config.toml
n_layer = 11
d_model = 128
n_head = 4
n_kv_head = 4
head_dim = 32
d_mlp = 320
vocab_size = 8192
activation = "swiglu"
norm = "rmsnorm"
norm_place = "pre"
norm_eps = 1e-06
positions = "rope"
rope_base = 3580.0
rope_fraction = 1.0
qk_norm = false
attn_scale = 0.177
bias = "none"
tie_embeddings = false
parallel_block = false
init = "uniform"
init_std_qkv = 0.0648
init_std_o = 0.0
init_std_up = 0.0648
init_std_down = 0.0
optimizer = "adamw"
lr = 0.00177
beta1 = 0.95
beta2 = 0.95
weight_decay = 0.092
lr_head = 0.00816
grad_clip = 1.0
warmup_steps = 340
schedule = "wsd"
decay_fraction = 1.0
decay_shape = "pow"
final_lr_fraction = 0.0
batch_tokens = [8192, 16384, 32768, 65536]
seq_len = 256
doc_mask = false
train_tokens = 183900000
steps = 6320
dataset = "wikipedia_en"
Each number is 200 + 20 x the weight over its row's rms, rounded and kept within 0 to 999. Layers, rows and columns count from 0. The size before them is the row's rms in percent of the matrix's.

# layer 7 MLP gate, 320x128, rms 0.0829, rows 281-319, columns 64-127
097,206,215,229,193,202,168,211,216,198,211,222,237,230,184,192,201,188,219,216,220,201,192,207,214,195,220,213,188,161,221,169,214,227,191,244,213,205,183,200,181,176,212,208,221,183,182,150,184,158,183,200,183,190,203,177,159,208,190,229,167,193,231,226,235
105,142,239,177,201,230,182,179,204,227,220,227,214,196,224,179,197,201,202,230,197,194,188,242,162,170,197,180,212,200,213,171,189,218,175,183,200,215,204,184,207,171,196,209,198,234,201,167,179,225,167,157,191,202,194,182,144,173,224,203,174,193,199,152,199
098,184,199,190,194,196,181,196,176,204,207,204,183,247,181,190,243,213,174,236,212,203,170,223,169,187,187,181,192,196,210,167,228,227,198,192,158,218,195,232,172,204,169,214,196,245,212,177,197,227,207,219,225,211,212,211,192,201,210,194,200,179,183,193,215
092,195,207,194,172,192,206,209,197,198,190,202,184,206,149,208,197,165,184,174,186,172,209,215,189,174,228,211,206,188,175,198,188,217,204,208,211,167,224,225,165,209,160,192,203,159,226,163,220,228,161,181,180,173,211,189,197,219,220,211,201,200,220,206,175
093,197,224,218,224,206,207,204,192,199,227,207,185,179,182,191,243,216,198,184,193,185,213,223,225,238,183,184,178,234,191,220,213,176,213,215,218,214,174,200,194,186,207,193,219,219,209,214,212,200,275,234,217,208,181,217,188,197,211,215,178,186,183,205,166
099,174,209,170,207,224,180,221,202,168,201,177,194,220,193,205,197,178,201,203,228,186,185,203,151,204,219,189,177,230,196,204,173,242,175,157,185,204,208,137,212,197,162,204,232,168,210,199,186,198,193,211,174,200,212,196,235,193,199,203,212,208,215,159,196
107,153,182,199,185,223,200,211,218,172,227,175,204,223,208,196,199,234,191,201,210,204,215,221,216,207,211,197,216,206,253,213,197,228,174,208,188,183,187,188,202,213,196,203,226,220,203,213,192,197,216,191,195,165,226,215,215,219,213,142,220,207,219,168,209
107,215,173,165,242,198,174,178,218,189,196,214,198,199,161,183,208,175,234,214,195,222,173,198,182,216,180,183,209,184,197,170,202,218,199,199,204,223,227,189,207,177,182,215,203,177,226,221,161,197,181,157,204,199,182,202,162,177,153,176,184,204,209,227,192
095,195,196,207,197,222,191,215,201,204,218,239,215,198,226,168,210,225,194,231,176,202,200,199,197,200,198,212,222,194,194,195,250,224,179,184,224,206,221,235,193,212,196,172,227,184,196,200,159,239,210,208,243,183,226,191,184,199,206,200,138,170,182,237,198
080,180,227,193,198,199,204,229,208,183,213,189,211,233,209,215,195,205,233,190,163,208,216,219,167,162,227,216,220,217,162,199,207,216,202,210,170,179,200,241,190,209,168,170,229,201,225,211,210,202,185,179,163,214,202,196,214,174,219,216,223,236,213,197,179
101,209,233,219,169,229,201,192,206,210,225,211,195,196,222,174,231,193,166,196,258,204,195,188,215,205,217,177,207,198,201,165,203,240,208,158,209,201,203,197,183,179,195,180,223,235,202,176,191,233,198,216,220,181,193,226,211,210,192,193,190,161,185,189,217
119,212,231,218,192,196,200,202,182,164,232,201,164,202,225,160,210,199,192,212,184,218,210,218,178,209,220,193,205,201,233,218,205,197,207,204,195,193,191,218,198,150,221,205,184,219,172,218,191,235,198,166,213,187,196,191,204,212,213,172,205,171,166,206,185
113,191,210,187,211,248,192,209,256,193,169,220,199,221,198,213,219,176,208,203,206,172,181,229,182,176,214,198,180,202,216,193,186,172,165,215,194,201,195,169,205,191,186,183,223,193,210,190,200,190,202,191,198,199,166,197,186,175,197,216,197,220,189,200,204
091,214,228,183,175,208,218,200,224,198,169,200,188,193,187,197,227,212,204,202,248,149,168,201,204,165,170,199,198,193,197,170,168,192,200,219,195,208,163,239,152,195,199,179,239,201,200,197,227,198,177,182,186,218,171,232,188,231,199,222,208,184,186,190,206
101,202,200,202,202,203,172,154,198,171,200,213,213,231,188,205,226,210,168,194,234,196,213,227,188,218,170,205,185,201,204,211,210,220,157,236,203,196,207,199,224,191,213,212,191,194,156,178,218,227,191,161,199,172,205,197,196,190,198,202,178,204,201,222,185
092,188,196,187,211,219,169,198,222,155,209,195,163,201,215,198,174,239,180,213,212,218,185,218,198,193,182,241,203,175,207,189,189,208,214,179,208,179,179,141,190,216,197,218,207,206,215,225,193,195,196,203,187,223,212,177,172,228,226,186,184,163,223,186,166
096,239,215,236,192,211,210,208,204,194,214,212,221,195,168,182,188,224,178,192,240,214,203,224,222,184,210,183,180,202,206,200,206,211,205,206,211,211,191,190,188,216,172,207,203,205,243,220,193,194,186,210,204,176,211,216,218,202,203,231,205,185,198,178,166
105,179,215,202,204,195,209,210,197,198,188,153,187,200,202,208,229,192,191,223,190,170,167,231,156,209,184,195,201,213,168,214,230,206,184,196,196,217,176,190,198,196,194,227,188,197,183,169,189,189,236,211,167,205,246,195,183,182,217,227,181,182,193,218,172
106,205,197,219,187,218,202,191,209,199,203,214,218,211,243,182,220,212,209,198,194,199,204,228,190,173,203,186,209,187,216,215,206,216,205,187,172,231,202,192,189,178,207,202,178,203,207,174,172,192,189,236,197,211,178,205,175,188,206,170,222,192,167,215,148
098,198,208,209,211,214,176,190,184,215,185,208,170,197,195,196,235,202,194,201,215,211,222,220,208,187,191,185,188,187,207,226,225,189,197,165,194,206,157,207,227,195,216,206,202,231,194,176,189,250,201,173,230,172,154,231,195,205,185,151,216,182,194,206,196
095,175,198,211,163,236,193,203,213,196,191,189,208,178,212,172,207,216,226,201,203,167,220,193,178,171,223,212,199,207,215,196,197,215,169,200,167,209,206,206,175,178,171,197,192,213,268,234,208,184,140,205,225,196,202,225,210,228,232,191,225,181,212,209,202
096,192,238,217,188,201,252,234,197,197,187,171,200,172,201,193,195,198,212,201,184,216,185,195,210,172,222,186,231,190,194,188,219,218,208,179,188,176,166,191,195,194,215,224,186,208,158,214,175,164,201,206,239,185,200,217,183,185,182,199,202,207,233,186,226
133,219,218,196,210,245,182,177,196,180,219,210,197,224,206,205,188,201,200,201,197,198,194,212,182,211,206,187,214,174,204,165,208,227,179,211,200,203,186,182,177,147,162,196,189,204,188,206,168,199,201,196,195,186,233,230,193,197,191,180,198,168,173,201,191
107,208,199,201,191,208,216,188,217,187,235,191,221,175,222,197,185,223,215,213,234,205,172,186,188,203,229,199,182,181,193,210,220,237,203,183,195,209,208,225,194,170,214,202,231,211,182,196,195,199,207,218,188,161,184,212,221,192,226,230,183,230,126,182,204
111,177,209,196,158,222,246,190,197,233,177,165,186,186,190,203,177,227,220,171,233,204,187,197,210,200,177,193,187,191,179,189,203,219,183,218,194,198,165,208,185,177,177,230,197,201,223,212,196,201,226,194,188,223,222,240,205,183,176,213,186,215,195,212,214
111,180,199,174,225,221,210,203,200,199,179,223,191,195,227,183,203,201,154,206,212,212,198,199,219,201,212,170,169,240,217,244,223,244,177,168,201,196,195,205,185,175,214,189,201,238,192,198,198,221,182,184,184,179,246,214,218,205,204,212,226,192,218,179,221
102,229,201,197,182,225,226,181,228,190,235,215,203,214,189,169,215,191,196,176,215,230,185,204,175,201,174,182,229,177,208,201,206,200,220,176,193,198,199,212,189,193,196,248,176,197,188,183,243,189,179,176,193,212,163,181,217,194,200,195,217,183,208,175,198
098,209,240,207,214,204,176,172,211,215,213,173,189,188,175,195,188,136,177,171,183,187,196,215,219,188,204,163,241,211,181,234,190,169,191,226,169,207,188,212,212,180,231,196,179,196,189,199,203,190,229,176,174,200,200,194,228,204,206,168,200,179,189,182,165
099,204,198,187,181,238,185,225,193,192,206,194,224,192,232,188,229,185,195,197,198,160,170,214,200,202,170,196,243,209,200,192,202,226,198,191,166,199,219,175,225,178,187,163,218,208,185,188,214,200,192,216,206,203,238,233,194,190,195,183,197,193,179,158,159
100,176,220,178,227,219,215,183,185,196,216,242,215,176,175,173,194,198,197,203,189,188,209,226,176,208,198,188,188,225,226,217,217,222,205,208,206,231,189,198,218,215,170,169,220,229,195,189,209,209,182,213,253,205,211,228,202,165,210,208,191,192,190,174,237
082,180,217,176,198,207,212,214,211,171,157,201,170,218,182,191,188,218,224,237,190,212,196,203,213,187,204,206,196,195,234,216,202,220,192,221,191,149,221,205,190,183,189,218,192,192,204,205,221,158,201,209,209,209,202,192,217,234,196,199,219,196,174,134,188
098,206,227,213,218,200,189,186,161,182,200,188,206,214,207,153,191,181,205,221,205,192,162,182,199,143,197,186,189,195,210,213,215,215,177,208,214,162,233,212,211,201,230,229,226,214,190,217,196,212,195,206,196,214,203,184,173,228,147,174,204,172,206,212,211
104,176,213,186,186,205,214,181,201,185,173,191,176,172,201,159,203,202,225,197,206,178,184,212,194,210,200,180,225,215,170,207,176,236,167,201,213,216,199,157,228,174,209,224,227,215,176,213,180,193,217,180,200,205,207,203,174,175,158,210,190,189,169,200,190
101,193,184,179,207,185,219,201,228,231,238,211,194,192,195,204,225,231,214,199,200,202,198,224,189,187,179,224,188,161,195,209,154,224,171,212,179,173,211,218,200,208,165,208,190,183,219,186,181,195,172,204,199,205,204,204,151,207,202,190,211,184,200,165,188
102,201,205,183,174,229,194,188,200,212,190,219,198,182,199,230,235,190,177,193,200,165,193,222,231,199,176,199,159,213,193,215,203,202,196,183,187,181,190,183,190,223,203,231,235,223,206,181,189,228,176,182,198,187,179,217,194,165,200,178,175,206,189,192,166
093,171,198,198,177,191,206,204,214,174,195,177,194,199,190,209,234,216,208,261,220,178,197,219,205,194,202,210,205,184,173,220,219,198,203,174,188,178,209,222,168,167,219,178,212,194,193,218,208,209,191,173,192,228,207,215,178,184,193,178,177,168,221,198,170
101,175,213,217,190,226,185,218,197,189,208,206,208,190,199,186,234,195,220,207,232,175,183,217,217,190,207,202,217,242,220,180,184,195,228,198,214,253,173,165,190,170,182,207,231,144,219,216,204,181,176,201,202,196,157,213,202,152,184,163,175,198,213,221,227
092,209,197,221,164,186,194,188,181,202,207,192,207,207,199,187,218,214,236,239,236,204,187,203,228,183,223,148,203,221,208,213,204,210,197,185,199,173,201,168,182,203,191,206,213,219,183,229,180,205,200,214,241,210,235,203,192,172,196,194,171,191,193,206,206
085,199,197,241,183,173,222,178,179,205,210,161,210,183,206,166,189,225,187,205,199,183,201,220,188,167,225,164,177,198,209,215,214,217,197,203,212,195,179,184,212,210,187,221,224,189,219,186,218,157,198,201,214,186,213,217,207,184,201,203,209,247,175,210,205